Weights of a small GPT-style language model, trained from scratch on English Wikipedia.
Size: 13 layers, width 768, MLP 3072 squared ReLU, vocabulary 32000, 141M parameters.
Architecture: RMSNorm before each block, rotary positions, biases on query, key and value, embeddings untied during training, normalized queries and keys, a smear gate, learned residual scales, capped logits.
Each number is 50 + 10 x the weight over its row's rms, rounded and kept within 0 to 99. Layers, rows and columns count from 0. The size before them is the row's rms in percent of the matrix's.

# down: layer 6 MLP down (transposed), 3072x768, rms 0.033, rows 359-427, columns 528-575
# up: layer 6 MLP up, 3072x768, rms 0.0661, rows 360-428, columns 528-575
down359 101:53 39 59 33 47 61 41 33 37 46 55 65 30 55 46 31 32 39 48 58 55 36 48 46 50 60 52 50 64 49 48 41 59 42 57 50 48 65 60 58 38 42 41 59 39 45 35 57
up360 102:46 36 68 66 38 52 61 46 33 41 38 49 50 50 65 62 41 53 56 42 50 50 37 47 33 45 62 36 47 64 63 52 49 49 60 55 38 51 47 62 37 44 45 45 33 63 42 68
down360 102:56 43 56 43 33 60 46 67 50 44 51 50 29 37 58 49 52 66 39 56 50 36 51 26 27 30 43 53 60 40 51 34 57 48 53 45 55 67 48 48 60 53 56 61 50 56 39 39
up361 096:42 45 54 53 41 59 44 50 57 63 61 54 61 53 37 41 55 39 42 56 63 35 40 56 41 56 52 44 43 53 75 48 51 66 51 58 50 52 49 43 65 49 31 47 39 46 48 47
down361 097:46 38 47 46 31 52 37 61 51 52 44 57 55 46 61 39 43 36 37 42 58 57 44 45 45 39 61 56 36 51 50 47 49 43 52 51 46 43 49 42 54 44 57 39 49 48 54 30
up362 102:56 50 51 49 39 52 46 49 58 50 39 61 63 50 65 57 47 58 20 13 57 43 52 61 59 31 39 41 40 60 50 64 49 59 59 66 52 69 56 51 61 63 57 39 36 47 54 43
down362 101:59 65 55 55 47 48 63 54 42 51 50 40 56 63 44 47 53 49 46 50 52 48 40 50 53 53 60 40 68 64 22 51 49 69 57 52 64 47 64 42 44 57 44 27 51 48 53 48
up363 102:51 46 36 42 48 32 51 47 44 54 65 60 42 52 31 40 44 55 39 62 43 40 43 51 43 45 46 51 47 49 31 51 58 61 46 35 38 61 53 46 49 60 53 53 57 55 46 52
down363 101:63 44 61 57 41 73 65 38 40 44 48 46 66 64 44 71 52 35 53 36 54 55 59 45 36 48 50 33 54 51 16 50 47 57 38 39 54 50 49 57 42 50 55 43 53 49 64 49
up364 094:54 51 67 53 30 52 38 48 48 35 37 43 40 42 67 51 45 55 45 45 66 57 43 43 48 35 50 43 37 60 56 47 41 49 46 66 32 47 66 37 56 49 52 66 49 38 43 51
down364 099:36 45 51 53 50 52 55 28 49 41 62 29 55 44 49 37 45 43 62 35 66 63 59 72 48 54 50 54 49 52 62 64 28 45 66 57 60 49 54 46 49 46 51 50 40 50 50 43
up365 104:54 40 68 44 49 57 79 57 28 35 50 34 66 58 49 51 29 49 34 61 69 60 33 55 44 54 55 57 44 50 57 53 49 52 51 52 36 55 51 57 42 50 46 45 50 36 44 60
down365 099:53 30 54 55 67 41 45 43 53 42 57 43 62 50 57 62 36 57 56 38 44 35 47 42 27 46 61 58 41 63 57 42 53 38 72 57 62 54 59 50 53 41 43 62 66 43 60 49
up366 097:48 46 49 53 36 72 66 66 55 55 59 54 54 51 44 51 65 57 51 59 53 51 43 71 62 39 59 58 57 39 37 49 43 49 37 65 66 59 50 27 43 66 52 57 52 30 52 62
down366 081:73 39 52 49 39 54 37 36 48 52 44 66 50 43 46 54 49 40 42 48 55 56 32 52 56 35 43 54 45 37 41 47 50 40 65 64 56 44 61 64 61 63 61 62 43 61 45 25
up367 097:35 36 32 52 66 77 47 40 48 44 54 47 54 64 36 46 38 58 52 39 63 40 33 44 35 49 58 38 55 44 46 39 53 31 46 44 71 41 50 63 37 62 47 49 43 52 51 53
down367 101:45 42 39 46 35 49 45 44 51 41 63 53 41 55 52 55 39 55 61 36 50 46 45 51 48 50 29 49 50 33 72 34 53 50 56 62 51 42 59 55 31 44 51 48 56 57 45 55
up368 104:35 53 47 48 27 42 40 42 51 59 46 45 46 50 57 42 43 47 35 53 43 62 56 52 44 52 62 47 29 48 52 53 52 47 44 55 48 65 43 59 54 55 56 60 64 43 53 44
down368 102:54 55 49 67 43 44 56 53 43 42 68 50 49 39 44 61 46 45 50 46 56 37 46 36 47 35 63 53 34 41 35 53 48 52 52 56 47 46 58 56 57 32 61 51 55 33 37 44
up369 104:60 55 53 61 39 41 49 66 56 49 65 47 51 66 61 28 32 37 53 44 60 44 52 57 32 62 50 41 58 53 74 70 40 66 48 46 49 34 38 54 58 50 39 43 59 47 56 57
down369 097:52 52 52 60 41 66 63 53 51 50 52 58 47 51 43 53 43 50 64 39 44 60 37 57 45 36 35 38 59 40 29 58 54 34 40 42 63 47 55 48 50 45 53 60 68 49 30 55
up370 100:36 54 51 50 45 45 56 54 72 54 34 44 35 57 57 51 59 52 47 60 50 49 49 33 53 56 42 61 46 55 49 51 54 51 33 56 52 41 62 41 49 54 40 46 42 59 39 46
down370 085:66 46 36 48 31 33 52 49 50 50 37 43 47 66 36 40 49 56 39 37 41 49 23 45 53 49 53 46 63 50 52 53 46 46 53 39 66 54 48 49 59 60 50 68 39 57 72 29
up371 104:59 50 55 59 46 48 62 47 58 69 57 52 43 49 61 39 49 54 43 73 50 58 58 59 67 51 42 42 46 40 55 52 38 56 53 56 57 72 56 48 52 53 26 39 71 40 39 31
down371 106:32 38 58 55 46 47 48 54 58 60 63 64 49 47 44 63 53 64 41 63 62 43 46 46 60 56 51 37 49 44 49 41 60 35 41 56 36 57 43 62 47 38 48 50 53 40 34 49
up372 103:49 47 42 46 56 52 58 45 45 27 59 47 57 31 45 63 41 39 39 54 37 50 49 52 35 35 55 67 38 71 57 50 50 66 52 58 56 50 48 72 46 43 67 48 39 44 52 66
down372 104:36 47 54 49 44 44 34 37 45 47 60 56 47 55 40 67 61 61 64 48 48 60 48 50 46 66 56 56 42 50 55 54 61 49 43 66 53 27 37 77 47 55 47 41 59 58 34 39
up373 097:57 62 49 62 56 77 38 37 61 53 40 63 47 59 63 30 45 59 37 61 47 55 50 51 52 38 46 43 31 40 49 54 48 34 58 60 31 59 41 72 59 56 53 37 40 63 38 50
down373 096:54 55 57 56 63 30 38 68 56 65 43 38 59 58 53 32 54 57 42 47 31 48 57 50 70 43 45 41 61 55 46 56 56 54 52 49 66 22 68 43 54 45 52 51 40 50 60 47
up374 106:48 45 54 21 31 44 38 36 40 45 39 41 54 56 34 48 51 35 47 67 44 48 53 47 59 46 58 42 42 57 40 37 65 43 52 48 44 43 45 45 31 40 33 52 44 43 46 28
down374 103:33 51 51 44 60 55 29 45 46 36 55 38 57 51 54 38 55 59 48 61 25 41 70 38 55 50 58 77 35 65 39 43 40 58 66 75 50 54 54 47 43 45 41 54 35 52 49 50
up375 100:51 60 65 72 43 44 54 46 47 63 52 57 30 66 50 54 44 65 57 41 45 38 51 59 60 39 46 49 51 58 35 39 51 52 44 37 44 48 55 51 50 76 54 61 41 65 57 72
down375 104:30 63 68 56 51 27 59 63 51 64 52 46 38 36 62 50 57 59 51 44 67 25 61 51 51 37 33 59 57 33 50 46 45 31 67 43 39 45 53 41 63 49 55 68 68 42 54 56
up376 100:68 45 40 62 58 68 61 65 42 48 48 57 44 44 50 45 56 62 48 52 45 55 57 57 51 37 52 44 51 49 48 32 56 61 45 50 51 51 47 50 50 55 49 31 38 43 43 48
down376 099:46 48 53 44 64 56 54 46 46 50 48 61 45 39 54 56 44 49 47 37 63 72 67 48 68 50 59 47 52 38 46 54 62 49 47 59 51 64 49 45 39 66 65 45 57 34 46 57
up377 102:51 52 38 48 52 62 59 37 39 44 42 70 46 48 33 35 34 52 48 41 55 35 51 58 34 53 57 31 47 58 47 53 26 61 61 49 55 57 46 60 45 32 53 53 27 56 36 65
down377 104:39 64 52 42 56 48 61 41 41 48 54 64 58 58 46 48 40 54 67 50 65 41 26 61 40 40 59 40 51 50 56 49 54 48 49 67 52 70 33 49 43 31 34 52 51 39 40 72
up378 104:61 61 74 54 47 46 38 57 42 30 41 58 47 63 31 49 40 48 36 30 57 34 40 49 34 45 64 47 47 55 56 66 54 39 53 49 54 46 26 59 44 25 56 54 58 46 40 34
down378 101:48 50 31 50 41 52 69 65 38 73 34 48 64 47 33 63 49 53 60 58 65 39 54 53 57 49 50 66 63 50 40 51 55 54 55 38 35 52 46 41 48 36 58 35 59 55 50 56
up379 102:47 40 68 60 44 54 34 30 57 47 61 50 35 35 61 53 63 55 67 62 66 51 47 52 30 52 61 63 30 42 74 49 61 44 55 37 50 52 44 43 34 40 57 54 59 50 42 59
down379 079:60 39 55 59 38 41 44 63 44 48 46 52 57 54 43 40 55 62 47 49 54 53 46 52 58 34 38 46 60 37 47 54 67 29 51 45 63 63 58 47 61 57 47 37 59 57 39 50
up380 100:59 44 46 59 52 35 66 57 57 32 57 41 43 70 48 50 72 55 43 40 48 61 71 59 52 42 43 31 60 36 44 44 43 38 50 58 61 60 59 52 31 43 45 41 43 54 52 67
down380 099:54 35 41 52 42 45 40 46 44 45 52 43 63 71 41 56 38 40 32 35 70 57 58 68 60 46 52 40 53 44 52 71 59 40 57 45 55 39 42 57 49 56 50 48 51 46 60 46
up381 100:52 59 59 53 64 54 50 47 54 65 49 62 44 50 50 48 58 51 41 60 25 39 43 53 60 61 42 48 43 77 47 44 37 58 41 59 45 44 45 35 45 54 38 50 43 53 27 54
down381 100:60 51 52 54 40 48 59 59 57 55 62 46 69 64 61 40 48 60 43 62 54 42 41 56 49 62 73 26 41 50 57 75 31 33 55 52 53 65 47 53 71 57 46 37 45 44 45 42
up382 098:52 53 42 52 50 39 49 62 61 42 53 43 55 44 41 53 52 52 40 32 49 53 50 74 57 47 21 46 45 40 58 59 47 51 51 57 46 67 44 68 43 38 40 35 55 51 48 66
down382 102:49 35 19 65 54 32 32 50 68 48 51 63 50 53 49 58 61 54 40 55 48 39 46 55 81 38 60 44 40 37 44 51 54 53 47 40 57 58 54 53 47 45 47 44 47 43 54 59
up383 098:67 39 53 46 44 58 58 37 50 54 50 49 35 41 40 43 47 57 50 46 62 46 34 56 34 49 42 38 48 45 59 61 46 41 57 46 34 64 61 56 49 64 38 40 58 54 47 66
down383 097:37 48 56 42 29 37 42 44 54 54 53 53 55 61 26 68 58 64 52 55 48 43 43 65 73 36 50 60 62 33 64 44 71 60 40 46 57 48 38 40 52 28 40 36 42 46 49 42
up384 098:47 68 73 32 51 54 45 33 66 46 58 37 40 49 53 49 42 38 56 48 61 46 44 40 54 48 60 33 43 53 55 47 55 44 45 44 45 47 53 52 48 46 63 46 40 51 38 45
down384 103:50 67 49 70 67 54 34 35 65 39 58 41 32 48 60 66 67 58 56 52 55 41 38 24 55 51 55 49 42 40 60 70 57 57 47 57 52 23 55 60 42 55 48 47 69 58 33 55
up385 104:50 55 43 46 49 52 38 49 59 48 54 63 46 53 29 35 49 54 51 51 60 48 48 49 59 49 38 27 38 42 63 60 46 46 42 60 48 42 58 54 46 50 48 51 61 54 32 51
down385 102:47 65 57 44 58 33 61 40 35 62 67 46 56 42 38 64 66 53 50 53 62 64 60 28 34 60 55 40 62 38 58 47 61 56 61 44 42 41 47 41 41 68 44 53 60 48 64 32
up386 104:45 52 65 61 39 62 42 43 43 50 70 52 48 49 33 43 46 49 58 41 60 35 57 45 53 40 50 50 54 65 55 39 28 47 64 51 35 54 50 57 51 64 41 36 46 55 48 63
down386 103:34 47 56 47 63 45 49 60 57 45 57 42 58 52 51 42 45 64 41 54 38 69 74 47 58 70 56 33 49 55 54 53 72 58 45 53 39 66 59 53 56 60 57 57 60 54 50 72
up387 097:43 61 45 51 33 58 44 35 55 45 34 59 40 59 62 47 56 42 60 51 46 45 44 39 53 59 60 47 44 43 57 43 52 51 41 35 50 35 46 51 54 62 58 53 43 76 50 45
down387 097:50 40 45 33 45 38 68 52 62 53 50 60 50 65 56 53 53 38 46 56 60 83 36 70 47 35 56 48 38 55 52 71 47 47 47 45 42 32 43 45 59 48 64 83 55 45 65 46
up388 097:59 53 44 53 42 57 45 55 48 63 38 50 43 56 38 39 38 41 29 49 28 56 59 56 38 55 60 34 50 48 53 56 63 50 49 55 54 54 51 72 49 27 58 52 66 55 52 59
down388 101:43 42 50 60 50 29 61 45 46 47 53 46 73 53 54 43 51 53 33 48 39 32 49 55 45 68 53 63 49 46 39 62 47 52 29 64 64 67 31 49 64 38 47 52 56 54 59 50
up389 100:55 45 39 56 57 57 54 47 49 52 56 57 40 46 50 25 45 51 60 47 42 69 52 51 48 54 43 42 50 51 53 46 62 46 39 42 57 49 47 69 50 53 69 59 45 56 40 59
down389 103:57 42 33 50 53 44 58 59 52 28 44 59 56 51 41 46 43 52 63 64 56 33 28 52 53 57 57 62 38 47 58 51 45 46 41 40 47 39 46 61 46 45 43 42 58 49 45 44
up390 105:58 46 46 62 54 59 46 49 70 46 27 51 60 57 43 52 60 62 40 46 58 49 64 52 46 72 41 48 39 44 38 40 45 56 49 51 57 56 42 53 40 46 44 58 52 43 48 54
down390 103:62 42 41 53 54 50 44 34 62 42 51 37 43 44 42 31 44 43 34 52 43 43 68 55 39 58 59 48 55 51 42 51 59 47 72 38 39 53 48 64 50 45 59 57 60 71 44 30
up391 097:54 32 52 41 44 49 40 39 68 69 61 45 50 42 55 61 56 51 42 54 42 45 59 47 34 61 54 51 58 42 62 59 51 55 70 42 47 43 35 54 58 29 64 63 42 50 41 58
down391 101:63 49 58 50 63 60 35 55 55 62 42 46 46 54 30 45 68 59 54 57 49 57 69 57 52 39 46 51 59 45 44 45 62 54 55 39 39 50 41 64 28 52 53 51 62 54 45 55
up392 099:37 31 57 42 48 59 47 47 50 35 41 61 65 47 44 51 40 54 47 47 63 57 51 50 49 32 67 50 58 62 58 54 56 51 44 55 56 59 50 64 44 65 46 56 52 39 58 46
down392 100:46 41 61 53 55 47 69 65 43 45 57 69 51 66 38 54 47 51 34 31 46 75 57 38 54 43 59 47 40 49 41 45 48 41 53 64 49 51 50 55 38 52 50 62 50 38 33 30
up393 101:39 39 58 42 47 53 48 54 40 56 43 47 45 60 48 63 55 53 47 44 32 50 35 52 65 41 55 48 69 59 46 60 46 51 41 55 62 49 59 40 35 69 49 49 42 43 41 61
down393 105:63 39 57 40 47 45 47 46 39 51 52 63 52 41 32 44 44 64 40 34 47 49 59 54 61 46 64 51 53 57 42 43 40 58 58 65 57 53 58 58 47 51 52 63 46 37 61 67
up394 106:48 37 50 55 49 53 49 65 48 51 60 62 48 46 63 41 41 80 59 46 47 39 53 49 53 62 58 50 55 42 77 47 57 57 55 42 64 58 45 55 68 39 48 40 59 57 48 34
down394 106:60 52 58 48 60 48 48 28 60 58 52 46 48 51 66 58 66 52 33 47 53 43 48 63 66 62 53 54 63 35 63 40 51 68 54 56 59 47 54 54 54 52 53 62 51 43 56 64
up395 097:45 60 50 51 58 48 40 66 47 46 65 51 60 53 56 53 57 69 51 38 39 51 55 31 66 49 50 47 46 48 54 51 62 49 38 77 51 52 60 54 44 55 53 46 49 54 56 44
down395 100:60 34 54 56 45 50 38 40 36 60 66 72 47 40 44 44 57 56 51 58 54 66 40 42 53 47 39 45 47 51 47 49 36 52 37 43 53 43 37 57 45 34 53 37 33 52 41 55
up396 106:51 40 50 36 58 58 34 47 55 50 61 62 47 53 47 55 32 54 48 62 42 49 57 36 47 46 33 46 47 35 60 40 54 56 51 55 70 42 42 43 41 57 57 44 56 36 56 51
down396 103:62 53 39 50 60 58 48 46 50 50 59 69 61 38 58 56 48 60 71 25 70 49 53 31 48 46 51 50 55 48 45 46 49 48 49 57 54 35 56 53 53 48 39 41 55 48 48 46
up397 102:73 54 63 70 49 65 55 43 55 62 67 54 42 58 48 72 47 65 47 46 64 52 54 33 52 41 53 33 43 50 35 58 46 41 58 36 48 56 40 41 39 40 34 60 48 57 37 55
down397 102:48 41 53 68 34 28 41 55 44 54 80 34 36 47 60 60 77 54 46 54 54 61 52 50 49 46 51 44 35 52 41 54 46 47 46 38 52 54 40 67 59 48 45 71 44 53 46 54
up398 096:45 46 73 45 63 59 30 56 59 38 56 45 56 74 60 63 34 45 41 33 53 43 45 41 60 53 43 43 39 40 54 22 50 37 54 47 33 58 65 56 44 44 65 44 52 54 60 46
down398 098:49 75 54 39 48 44 37 50 49 55 50 49 38 42 45 53 56 48 41 38 48 50 60 44 55 46 43 49 36 43 44 43 46 29 54 57 27 43 47 61 64 48 59 49 41 42 38 59
up399 107:48 51 49 60 53 63 61 55 50 37 38 54 45 60 63 61 34 54 50 59 51 58 51 49 31 50 45 36 58 49 52 57 49 71 44 55 60 37 44 61 34 41 54 58 47 32 46 49
down399 103:34 43 54 54 44 57 35 46 41 41 51 49 54 48 52 70 39 65 53 53 75 58 54 40 74 35 26 49 58 43 41 49 48 65 40 45 49 35 37 58 50 60 31 52 28 48 51 39
up400 109:43 52 51 43 55 67 45 58 28 48 48 50 56 39 49 53 42 47 29 50 43 53 39 23 44 43 61 39 30 50 56 45 51 48 56 47 49 51 47 71 51 58 48 47 43 61 25 48
down400 104:51 43 45 57 64 49 32 76 62 49 53 33 41 38 34 46 50 44 42 54 48 42 40 36 48 43 42 52 46 59 71 42 58 51 56 42 50 39 37 43 56 55 48 55 42 57 58 49
up401 101:38 44 47 45 49 49 72 39 37 57 57 51 65 60 31 33 65 55 37 38 38 59 39 18 70 50 40 56 50 54 62 20 48 50 75 59 36 50 55 50 48 51 68 61 56 52 50 35
down401 098:57 51 53 57 47 55 32 39 49 38 53 69 47 47 39 53 54 50 65 38 62 59 41 47 61 41 51 50 58 57 43 48 33 35 42 43 38 53 49 60 67 52 48 61 44 66 72 55
up402 106:60 57 52 42 64 74 50 53 58 66 48 37 56 51 50 68 55 55 39 31 40 38 41 51 40 38 52 46 58 56 62 59 47 47 27 53 45 56 39 43 39 48 43 51 48 56 44 73
down402 105:36 66 50 50 82 34 50 57 64 64 29 54 56 51 48 31 37 47 47 45 51 49 40 40 57 43 47 51 54 53 51 59 63 42 62 46 38 44 52 60 63 45 49 48 37 36 47 56
up403 096:51 45 56 38 46 41 45 67 56 62 52 42 42 55 54 59 44 54 16 41 63 52 59 54 57 52 48 51 50 51 39 50 40 56 52 54 53 54 51 56 41 45 77 54 55 48 40 46
down403 103:45 52 49 35 53 47 30 60 32 44 49 53 36 37 50 40 49 50 37 46 40 43 36 43 47 53 42 44 56 44 41 52 43 35 33 46 70 45 64 57 36 61 39 59 57 61 51 55
up404 098:53 42 68 47 50 63 62 39 36 47 42 45 38 49 51 56 70 55 48 36 45 36 49 48 64 42 62 53 48 38 48 53 50 61 38 59 58 38 55 47 65 58 62 59 57 44 46 67
down404 098:61 56 62 49 55 56 52 25 52 45 45 43 52 37 56 53 61 38 48 45 46 61 38 36 49 48 55 58 72 43 57 61 41 63 48 54 47 39 67 56 45 39 48 52 40 43 55 56
up405 103:31 52 50 68 31 62 58 40 53 60 37 48 50 48 58 47 43 50 29 53 52 60 35 61 50 57 48 48 53 56 54 47 46 50 64 45 75 54 66 58 61 47 31 56 52 44 45 47
down405 103:58 46 43 64 44 49 45 51 44 48 51 31 59 45 55 63 60 44 46 50 36 68 51 59 55 44 57 64 48 63 56 35 65 53 38 58 74 37 61 54 68 45 45 54 42 46 39 59
up406 093:58 45 39 43 53 54 58 58 62 54 51 41 24 39 45 38 40 44 37 62 44 63 43 41 61 38 55 43 42 44 28 44 32 49 44 47 59 56 61 45 39 43 35 58 33 60 48 70
down406 099:54 52 22 54 46 50 50 42 57 57 59 42 60 56 49 42 45 57 50 47 42 43 58 48 47 51 52 63 50 46 52 49 37 28 45 71 55 53 40 47 53 49 48 35 59 41 43 62
up407 086:74 54 48 45 36 53 44 53 64 64 58 49 45 67 24 59 46 51 37 45 36 50 55 58 44 67 48 57 43 47 49 38 51 58 39 48 59 39 52 41 60 59 33 31 55 54 48 56
down407 090:60 35 50 45 35 38 35 57 42 55 55 60 53 43 51 48 52 66 60 54 57 50 64 46 63 38 49 63 40 51 64 51 52 45 55 71 55 57 43 38 53 59 31 47 65 58 53 41
up408 101:55 50 48 48 57 51 53 50 46 44 50 61 36 45 49 55 54 31 54 53 51 73 51 50 50 40 64 56 46 60 64 41 55 48 59 28 34 29 44 35 47 42 58 45 62 52 47 52
down408 101:36 74 53 47 44 50 42 51 48 38 28 52 34 50 45 54 53 47 56 60 43 44 47 42 42 38 55 45 45 44 52 51 52 52 43 53 35 74 48 36 38 55 49 48 46 34 64 44
up409 104:51 50 39 31 52 36 54 59 61 60 51 57 55 52 55 36 49 38 58 45 44 57 68 46 43 49 66 42 26 63 41 40 47 60 45 37 41 51 38 46 57 63 45 43 49 35 41 50
down409 104:62 49 44 41 52 41 37 51 47 50 50 37 47 58 55 42 44 49 57 52 42 41 53 50 39 39 46 55 51 53 62 39 22 60 57 57 45 59 59 48 57 45 59 46 36 49 45 64
up410 100:60 58 51 35 42 51 51 47 59 65 56 56 57 52 55 51 52 40 39 50 40 34 57 47 48 52 57 32 62 52 39 50 53 71 29 43 62 45 33 43 49 47 51 58 67 42 39 61
down410 095:43 46 43 46 50 67 46 46 55 36 53 39 58 58 44 62 62 40 53 38 47 44 57 44 49 61 36 86 53 56 62 52 59 59 51 54 61 30 55 50 56 36 34 44 35 46 52 50
up411 105:51 47 43 38 38 65 41 43 62 49 44 52 43 44 57 49 50 49 52 48 59 49 43 59 40 39 45 34 45 69 50 58 56 42 63 55 42 48 43 47 54 47 41 48 62 42 38 67
down411 101:50 38 47 55 57 46 51 63 61 47 47 43 40 57 52 46 65 39 43 34 36 35 45 45 48 52 52 34 65 53 49 36 44 48 68 55 46 46 35 57 71 40 50 46 63 44 47 43
up412 101:55 43 39 27 61 64 57 53 37 51 33 47 45 56 52 52 47 45 59 50 59 49 47 58 48 50 36 38 49 49 36 48 61 62 43 47 53 69 59 57 42 54 43 65 51 48 43 53
down412 102:33 49 56 41 46 51 46 47 53 37 32 64 48 34 65 56 43 45 55 49 36 46 43 60 55 48 52 57 47 54 47 45 53 69 55 54 36 46 57 58 37 48 39 69 63 49 31 47
up413 094:48 33 68 68 30 71 59 51 42 43 63 47 50 61 61 17 41 53 53 61 58 50 33 58 45 41 66 52 36 41 53 63 37 47 55 40 42 55 55 52 46 54 57 47 43 47 68 56
down413 098:65 42 53 46 63 45 52 57 64 66 51 41 63 36 33 43 61 51 62 35 48 66 37 51 62 39 51 61 49 61 52 45 48 33 53 44 54 42 66 66 42 64 51 59 47 51 48 44
up414 098:44 53 62 45 58 63 37 69 47 53 53 42 48 45 58 56 48 55 38 39 42 44 67 46 43 70 43 42 35 30 51 32 78 57 52 46 44 50 53 36 29 56 33 54 24 56 58 44
down414 100:41 49 63 46 39 37 49 58 50 66 62 53 45 31 47 56 54 67 34 59 54 33 53 39 55 42 35 56 54 31 43 43 43 50 56 46 47 65 69 49 47 53 66 43 35 62 48 53
up415 105:45 64 40 53 64 49 54 35 69 39 61 47 37 56 81 62 35 35 50 44 44 57 40 48 45 46 54 59 52 50 38 47 45 55 53 47 46 55 49 39 60 80 54 49 56 58 35 49
down415 107:37 59 69 44 50 47 46 61 48 35 63 55 61 64 50 49 48 57 34 48 40 37 46 46 55 46 65 57 44 45 40 67 46 56 46 51 49 74 51 42 47 42 57 26 59 50 55 56
up416 110:33 48 53 52 49 56 41 43 52 43 63 45 41 51 59 24 43 60 58 41 46 37 39 65 63 60 38 38 40 54 55 69 56 54 52 44 38 45 57 47 68 43 35 62 60 52 45 56
down416 102:58 47 61 44 44 46 52 38 44 44 59 54 56 49 51 39 44 66 61 48 54 58 52 52 51 49 56 65 63 51 55 42 41 40 62 33 72 57 45 40 60 54 67 81 49 58 45 49
up417 095:60 47 47 45 44 56 56 54 54 53 45 67 36 42 59 49 39 47 53 60 63 35 53 51 41 54 47 35 62 48 45 38 46 42 26 54 52 67 45 38 66 56 53 52 45 52 51 43
down417 095:41 56 45 57 27 60 50 56 42 53 57 43 34 56 34 54 60 47 55 63 53 59 62 42 67 68 42 50 44 36 44 55 58 69 62 45 44 45 54 56 66 64 54 54 47 64 47 52
up418 102:57 60 57 50 47 47 50 60 48 59 40 51 40 48 51 57 43 51 42 46 38 65 40 48 53 57 64 51 45 41 51 63 59 56 37 41 53 37 55 51 41 41 46 41 36 53 53 64
down418 103:59 53 55 69 45 57 53 36 47 63 49 57 47 47 55 65 51 58 45 65 47 60 66 54 51 45 29 55 47 51 43 59 56 63 41 57 54 49 71 66 66 56 64 60 44 46 59 65
up419 098:47 37 51 31 36 43 65 51 45 48 30 41 58 52 45 54 42 46 41 34 63 42 44 51 40 63 50 57 44 56 49 49 51 51 46 53 58 27 40 65 63 41 52 46 48 34 56 55
down419 099:57 39 40 45 52 39 64 61 42 62 39 24 47 65 26 58 52 46 46 43 74 45 59 53 68 48 35 43 35 58 47 66 42 43 58 56 32 43 49 49 59 47 43 55 63 50 50 40
up420 106:39 70 37 50 50 50 63 47 52 40 53 49 60 75 60 69 38 39 35 48 55 50 45 56 50 32 34 40 70 46 26 54 55 58 47 47 36 49 59 57 37 54 48 31 48 47 65 44
down420 106:61 78 54 39 44 51 39 42 39 50 44 43 54 43 60 60 59 35 35 48 52 55 59 55 49 56 37 60 47 46 42 65 54 53 28 54 48 48 50 62 57 53 54 33 48 56 58 44
up421 106:46 56 47 38 42 51 41 31 48 54 37 38 61 51 38 66 50 61 39 37 41 58 63 57 38 39 50 53 48 43 48 56 67 44 20 45 35 73 62 50 37 41 47 65 46 51 38 49
down421 102:43 61 51 46 49 60 53 45 55 47 43 67 36 56 56 48 64 63 57 32 49 36 52 62 42 47 65 58 36 39 58 47 64 38 42 59 52 49 42 43 26 50 44 41 37 59 41 44
up422 107:50 55 46 48 33 57 59 65 61 53 57 52 59 50 50 25 56 58 54 54 52 60 50 52 62 51 45 49 47 61 37 69 61 54 64 54 60 39 38 53 58 49 48 27 52 36 45 65
down422 106:68 50 39 64 38 65 37 48 46 53 45 40 62 67 42 49 59 42 43 56 47 58 55 46 49 54 39 56 54 32 41 52 61 52 57 61 48 51 65 29 58 43 51 63 71 29 30 55
up423 101:43 46 39 62 48 57 66 58 38 51 58 41 53 51 53 55 55 60 50 67 52 48 50 44 28 34 63 55 26 43 50 54 35 35 53 60 52 38 62 38 48 45 53 73 58 36 48 53
down423 096:62 55 37 60 45 62 42 58 56 37 58 30 54 59 56 64 46 35 40 58 56 44 61 56 70 43 39 49 40 58 59 49 51 51 56 41 47 45 56 54 57 64 57 56 51 42 32 41
up424 085:48 48 48 38 36 39 38 47 68 40 70 34 39 47 62 66 57 54 62 43 64 59 41 44 41 49 45 51 38 59 37 46 36 43 46 52 45 38 48 63 52 65 47 58 47 63 57 44
down424 090:30 43 47 41 58 26 45 37 56 58 41 47 44 40 64 31 43 65 66 54 45 53 51 46 57 56 51 52 54 45 34 61 25 62 59 39 57 64 65 52 60 45 47 40 46 50 25 75
up425 108:41 35 46 56 58 30 66 42 59 37 40 29 56 56 40 42 69 46 40 45 61 39 41 49 74 47 43 58 33 48 48 48 39 48 50 45 47 54 38 59 44 57 64 50 63 45 40 55
down425 108:54 68 45 31 52 48 46 63 37 49 37 33 63 50 47 54 56 44 47 50 49 50 52 43 61 39 43 64 61 44 64 45 34 46 44 19 30 50 16 54 44 64 50 43 41 40 48 64
up426 109:28 49 68 61 45 61 40 56 62 44 44 37 47 49 42 53 32 48 46 57 54 54 47 47 57 46 55 41 53 57 51 51 55 45 56 46 48 35 51 42 51 65 53 55 46 31 51 53
down426 104:31 60 61 65 57 60 45 45 48 45 44 55 66 40 63 61 44 31 42 34 65 51 56 48 40 43 37 44 53 42 40 52 51 42 41 45 39 41 51 29 48 40 47 52 48 43 59 51
up427 095:50 45 46 49 59 67 55 51 43 63 44 45 55 59 51 60 49 53 41 61 47 55 44 62 43 53 45 54 66 53 62 56 54 42 53 45 48 40 41 67 40 49 53 59 25 48 56 43
down427 096:74 73 58 66 72 44 46 69 58 43 44 39 43 71 23 67 43 47 61 42 32 39 48 51 49 46 42 49 50 41 41 38 43 51 48 60 21 60 67 48 56 46 62 50 54 51 52 37
up428 101:65 51 65 41 36 49 56 38 54 48 62 26 57 31 70 68 53 55 40 46 43 68 28 47 38 41 36 44 38 46 47 46 63 23 51 62 52 32 59 45 48 41 44 53 48 59 44 51